Weights of a small GPT-style language model, trained from scratch on English Wikipedia.
Size: 18 layers, vocabulary 16384, 81.1M parameters.
Each number is 128 + 32 x the weight over its row's rms, rounded and kept within 0 to 255. Layers, rows and columns count from 0. Numbers have three digits each. The size before them is the row's rms in percent of the matrix's.

# up: layer 15 MLP up, 2304x576, rms 0.0871, rows 1021-1067, columns 64-127
# down: layer 15 MLP down (transposed), 2304x576, rms 0.0937, rows 1021-1066, columns 64-127
up1021 105:184159101156133082101084125140105169126173123130091198127139119174118114143153114080121133128144117168099143099135167137122184128091129091151124128131101129141152127112157144105116097129128107
down1021 094:114125095214186091177114186139140133162087152159124112162112108124159161203115133129138120121163159130141096150178123121124101102142124113115158188160160099141132089173111158149117112119123114
up1022 104:126145141016136140182095105117152101175105146146167108136150146154155009134097098112170112125107164164074133110102146155127129159114120136136117181143099117148128100163105109104101112136161183
down1022 095:147125179138143133126131079065127127121115135114160088108123126068092151114112091083128138111162130047215129122200097154070112171111094155119160111100149151151182092126143177118107146166164097
up1023 095:132112144184132138136117117117163108119141169151156114127145178110133143112101132161168183149110063065145092199136107088062113115129078105055140167115131119088165198169142066086065117144085120
down1023 106:105094116150153128162130106169144119129105115101112172073123184144149079100119084114150215186097144113125095121134117134143163106177173085094106222134122126068098198194107106114109107108160140
up1024 108:095124137047090160112073139101180083142079117082151068112165156062126157100085127152140145121110129116134143129115096121134119174091157115110091114098120135136126094089123192152112122101126161
down1024 109:075134128110123052134176126157131143107133196118114114125125093125171099127151135144128173099141151141184116111109045120113116138142047084128153175226113136151105141098131077086106187184083127
up1025 094:086099134114166119141113133105094166140139075137108159146143126115149111108152139158190130158183120127176159106062154120136153115054080130114134153117117155132111099171128158120099131104087101
down1025 096:160157133111138116091085076163085129135117115116162149148064169130114107177109040133148174149182130129167188118081127129117107158093184121094135129127110131114106174088136130146157112132138063
up1026 099:181114089175108089168175167096122131117147107154106133131150110102146138124114108188162089120052103140170184068124154133187106123078154167105130147129122098113091169146155107093181201112182135
down1026 102:135116184142117102102102148200082105117166136087100148069101132111147122113165158112103148113135076150188120118147134162208168101106078111137215102153125094089110128122159127109164134126116127
up1027 104:083112071138094116114095072125092163115131129118095092145194114191118164176107086086071113090110146221141114120111125087108136183133155153110112124120109131107111125144120120138151125158096097
down1027 101:158149145084148140135134112157185099137187097116169043103101163078115071134116160106110157137078192117144161127091124119177094190157077120148154127114062150173120070108138133110078133140142132
up1028 101:151139164126114172144112139132145133147076119048141114115161102084140160125127117151196213169149080116125131168112093053109106088131145123064117140138136114126114137111129146111121148117139148
down1028 104:100059120068117170139190118172113181160115110076133142141119117133112108139151107104111102152184087102158140188110125141161183125130117124128046182126058122132108158143148087142124117091149146
up1029 096:115089156159148160130126119150066173154089162130168056194132133136100129113128141101139104146080062066130136128098203145094150171121138067139162119073139099183094158064148124124104128090079104
down1029 099:146139118150122104109074185083068154140138127091100121107049182174245084083085160094218125174176176139077196160148134109094149091162151151125180131113131116176157180089139141138148105105158132
up1030 102:077126097076180107173106123149113129154158102142176165140173153099094141123078083139098139174067122099106172122164113154084085102076102156115171143097128161143140099141108147150153096134129119
down1030 096:106159066115153151118061198114111083088131157143140133156161099102141098148128138142179151098118153134113114107114122164118136149081094179099121138159196126169124129127131141128146099113107084
up1031 101:126152084181198126158168112170139156112141129133132077111113108058121096131127127143093157195132165126087175112122130101076142154108103067134205140116184109115158143148223141130115126114180173
down1031 093:191142102086110116117146208161141129178089087162090089062134140165126132133111155128131199133095173168094145188136155123116180080115139200144174143095120117204149047143145152121102122098025142
up1032 099:076138129155099124127100120153142167111116089099193110095138106212126121130102118126123172041113157097084119091166105096105123118107100147133158113169105105158154136143103106149099101146135127
down1032 103:181160080190119174130100027222102114125111120110195124087138169171077108171091138117151118141126112190138124158121094173117111137135114094155125131121073118175145142100152110153061125150123148
up1033 107:121124095142140146173211137178112159107143136069093100192097112139123058092122100138104137173171115132134137166127171143069160150180219093162112112146134124176172176134150141144109104136071139
down1033 117:169104084094170094162150152153156109162118131075123024157192140151113085143056142158065146140130151071136135168146154155146134132080160141149172133105125127126158125050126168122155126116096123
up1034 104:077181153075080062238192090076113136154137123093147166134170135094148193126081058080140190106097144137113124122103104097109085118056135073145170118076135065116164071087135138079075098120167123
down1034 110:120060119110153120132181035145212145096120173117126119083135150134176147103100094145195111106136137095102122113154100115099118179094121108154126170193153173155123133111102124127125151123140146
up1035 130:132139111172053116168128096194090151126060166148169120154111122168159112080150133091183157126132072202128116118096116116122158119088136119132139128098114162149103133115145097126143112147154126
down1035 118:104159086175118107125162108135121089169129110191131143133152151107112123089150169097166152062091099176180145168089149166148124139092124138167137167110198116110107104126092090092131127146176148
up1036 098:245121143167138113168102105065121134096117129126094139117132132164100093131114163149169119127141168119134208145135133153104112086088107152088144201126116158129149122062082158130133129148160131
down1036 089:139068155143178110148058155153167054066129140105111180097133096184137166242129124135162114163145099111118074144156114155107097178121165103134116109120192087153115162144085098195109181096156108
up1037 097:115153055101109172184121069115135183107087127175115091126117105079149135117134165193100121138149161093180094134135129116151129089120114123168144133112122137149146080115163149147140157166098071
down1037 098:143183165109168139121125084131151087167123071124145093151138115087142092120116143082123166151125109140157137098050142128123164130132111116157137175109172119233161165106153120074102131094114103
up1038 105:114115124120084145140154164144137073149091128098144087156114139156181120081124098122144137116157124134124134134147128085165116090142075148133129135158108125160103093147147176120105139130137122
down1038 103:095175119143135165105140143136116135130131116102135148121128126137136196135107181238128194124105101119100159121186162142134154109099126152113118153129113128113100131139098122192140125144164108
up1039 105:144159122150093109075172158131149140133159153134145113126146094123161144118092157058137151132150139136135114128099129189143110129141131089126092116121151125147186145124131149107078146175118104
down1039 107:126123155164133142137053178099182156121095162100194094166135102140094133109120111084107138123178106148083122080146119145139158184116094127109105044108148108099112139106037101120117127102112144
up1040 095:110133161167147191152148160083061099098137102114126139156088123109106081103207117048147186124111137111070085158146071122100154112158123142155155159158099159105156149067111100083071121092098222
down1040 098:074128155124137139137161129151146170118094107200123184139162117186125163180094102156056129125073136096112152117100153000092131131102167112080139124167163145117146127158175144061097133155193147
up1041 103:124077123111113133106136104108162177118177126131105158150111184154134095113094103141105175066109114101067222101165091184086135107152139154140137146093124095068117189165113156125133168116166115
down1041 094:127165100123095141181132130110115180086072141109132142109137133135141099145125105168119115172149112103153172132087094149112130171222128165164133185148147162123141131185120104130144123091147110
up1042 100:175136130136168135088180154118138115121204136199113167148115146114155120075149100107178170085090117137167168157136142096172124118118122113111163140110119116218219115099143188158163113142130113
down1042 104:113087185072115148112124134088132096130124119096173122153111122159133163186120097167075136104087122178139119132122153158147142095045120172150099105091106111148146176153107104157094062107173190
up1043 102:166178158072064082173151191122138136163102145099078134138144091116144178133144126093108122136138095159157182147108077164097182121109146122130111186130163113134165113109099145132110135133182126
down1043 090:121103155126104065114160113122123162131097162139095166153150148101103107131115114093156115166101164157112141094161058103147167063132134070109149092111167193126108142059168166136146155107100179
up1044 093:143142161152105154143129136139101135121124090108238156150115162125165126120136126081121115170129154121082123146142138154165142088143146108079107096151161094146134155129135154098115105095143103
down1044 098:145166076108155192121096175124080133098089152053116122084116179121107127107134126054159117102161063076141153163098089135145113151159119109191123091133092158142121133163157112193089133109188151
up1045 111:125183140111105106110128119139173152109068162171160083067161135114144166059146107165121133166159158082143147119094142098121106111154192084130149142099094074141134143126120133144091104096126110
down1045 111:137076119150131136123151139126196145121092139103117142108116045131117128139143122147067162133130127134148129119118132122124144167112117119106171107096157102192131126112134127077111118117187169
up1046 109:144153109117137150171176121096168094096111138098092212149149130079129096141162117107117169164155118098120135106065105160106084065120133103045142105133150150184136144168163134116178122072169086
down1046 102:111174106138119112149130163130107148096178061130058139108100111081077152125151114088114138128116080159119142121117102103122101081067153133106113155138078127142148103206095073078098118112112104
up1047 109:106152066132083153136144162121219170146130178130145053167161094147118169098091111181170070121125155170144086113179140092175103142135170108106112103144069157162152107139131122158073168132115143
down1047 096:118162102135091143130166096135092157129087163116145078102100148168060120103137147138164150168121150133163126116146152131103126189114069135145122164103102126153119134063078166181105130187107115
up1048 104:137179090187133127121180127116134111168123110098118170135132130117187115094194130174128125166102134136095105086141155099107131192111107106166115126119134150137054119142115130101124134132151150
down1048 106:141140147117082137099177145179160127130122083114174122153105155095113130171151127153112242104074114169063082112079185156130136198121114139099116139096140169075116112131132125143159111151158151
up1049 106:067168109122151111128086156122127149111110133081136131170112202149177123103151060122085161128125100076105131103111165096072077119094106131117212090149138097134083109141126114095072092113113128
down1049 101:167116124200109093140152120166163115099131158117157130112099173154073123119140090194156123144114094117134126123093108165154160127145154146136163124125079071092111128138175122159122132214128113
up1050 103:132099177117126164137133126091099153082179161107140136082127130130114122046131082167076097082128145101151121099139019164141132134185171077148133137119148058056186126097149133119195145127124112
down1050 100:144102101132150117160064115127122123186127151069056116173065144130146087127091149145092086106101116112095154102130168080137100115120082073052170109112083130108142088119142098202126082082075131
up1051 092:128109176106113163116148097136146164204058123185133126125120152186139096103111120114088149201180167081082159118202119109088185165180117055127121141124150231058143115114102146108126087128171057
down1051 095:113125083102120120072086183175183120182120095157115138151145156124087113136135086124094028119109138141141153121127085179226093181081106141166110134164145095127104130157121106160165092101122104
up1052 099:128095125129058144123165139109150140113134115126098118097159118132144133150123167123178071155094095166099065147145116142157129088090155073145153113189161122103108126151149093140090163115177122
down1052 101:093134130125144120098062125080168135115105196094120182095174096157160054140102140122125152080148190143168138054102118137109173128132103179150151120110125094122140109110121156177130117056162130
up1053 105:066184179096150122138105154132142112113098153197117130181131083064128119104082150093151162193136188171123106140152175124146118134104143179099152133135089087151160131096130168136151103149119150
down1053 101:168108187044104117083085142096165144119090113161135159133125141118196104116110176096103119201117168169127137119133118101107162136126063121149192175160185139105090083128138140124113113146124129
up1054 104:105112133093164115136149122140152093090145167117172129110089073146163171090132118149137124142151159082094081098078100073112148112084148093139132182182136128136183121129119099136141111148110133
down1054 108:079163078118081086124098098120126105119155170140126081145088082198114109160086099163154094107146135168131133137123122147174184081126120118121135104143191120104103160121145143105146128124110111
up1055 100:139119110085165181172146108134175102075117152158170116130120113112094155162137118113170135168114102087214099147122126147062090104112122165162154082113132127099154074123096161075125144203090158
down1055 098:145122152147112117110082205110134099131188174150116135143134131157215086096144073151139095126096133127123162113096195135114115092132147098099157105159084121107107127160143169044147159063166073
up1056 100:171168108161143117031167098121103070121072134090126118095102119174105119128131111141098117126157145104192181137174049115110089203113165133108139150091148095119093149177113180103081128133095137
down1056 099:094150065123119105157134109169095152176144040132128146106169146130087127156112128077143083185126074171083112093120162114073131158101108217073104150169167123114160136182163145119127158143150135
up1057 101:097101109091138072106186124077143145133153148165145169146130099140104105128138168130103126204114044143106166152103104116105079137162164094165136131146070124097105128088096118147111145151158153
down1057 100:070114103099213110100132153115149101090048106200167135146096135096102144131156180138123118112105098085114153130166143123101129121116156144130078128128121123124129106184116085169180129098114142
up1058 098:127116112077113136100105141138138130129101165135094113159143124051152121153134134152121204173198142158082154144116127098102085115204154114148133194143151101122107104100159162126158121125137108
down1058 098:107133061163167173099105152125135122143088098130119159079121184165120097121122128153124107155191118157152152148096093111092132153133149110098137136165116117094115140173097198081196153110083086
up1059 115:133094134107134184124154149182086106163151093148066169104142160121128129101078102103141133116054111106071072117119060121108084114126128175087121126113122179097121104085121155085120143115116150
down1059 098:092151122107108130108099104122209102159170136079142175080097212142110077200086114088099131137117126122159141170147128078071116101115100133085106145125060089148160109131194153130114160121109103
up1060 099:112074102108051169111090120102170137104116118124123080088146100152140073095142121161178163201136188100144107151119087093133146148139122111127196180076075073127125134153092136116121081101136135
down1060 094:110151101154143232112164138148091116145099124061088144084175148152129104191136143118109124125139124136108088174080124148096113122147135162173125035159135162116114081164145069080099139123152162
up1061 103:108130072173153139138113153139160126096124122138105092165099183082164174143083102048115137075131091149129167127173153078176109156117133127081131106151152150139104094128119099126177109150153078
down1061 098:119109170171143131122173134145123104134135167161152202121185179173120060099177140140180170156105172147143119096219124135099153160084129126152162107128089150193127141121129165128106125149069204
up1062 112:164154149116087149173169114068127067058128182152176091167093102106154173071086087194107116096139109113184180096111149169098102167129155120106157080166144121122112110116130144092095124112146144
down1062 102:147110143118092169188119093113097141175129103154119101152046091115129098106135141122146153166102061117108127142092106171093123083104196102124079080140091121147137105128045153130101150065156118
up1063 097:107122115130121067093156143121173090171088138095069114142136081195124169157142134127088128181081156149113134113131053071129143113076159083119171137147159089143125139161118125176119143101167117
down1063 097:132102118195108136092154109125101108154069135202166109087131170133129118176133137133097127124126189146117141131131117181102092097134145050170153115096154099151167054207107133158090131137108118
up1064 098:150113129148168121113109170114053082120129136124115141140179081186180166117158173124106131081087179080142106123065119101157075168153130119154089115107210141146129130089122086121096104174117094
down1064 100:122089114117132140134140113095121108091190111116180102118116144146075130116055176173152129153123106112105123151112102086133127181091148171125087177118145109136161053146090197167124102163165157
up1065 099:091160100151165158068133048143102202102095152170137099162187157109095124110160110094121075099153123116107111050109116137134127165122140119136129127124089117091142100143118121182083123122192105
down1065 103:101170104136130133156176156084122122140189076135134115130198112161137140150124126171152174122109089150118119153093123149117136128143129134094100127067131124129129074152097157109135191169083132
up1066 108:143074115099123130097120080127096119127084153099158169122089159190151139105138164108126092148153112145146088101148127115114135122159149114106122148128125100109144112193143138164161106111130155
down1066 093:120091108146134124147185167106145175122100098111161107179073128174123095147154058094072132112128094152160110195163133142121147112147162106142132099082138087024109075119126205124089104137131148
up1067 105:108114102108139155162116128100094113107175125153196096124160116065142098138113118117163121131125168092100085203124123169141127072095153150104137080151141141157211164138091122086104101103131122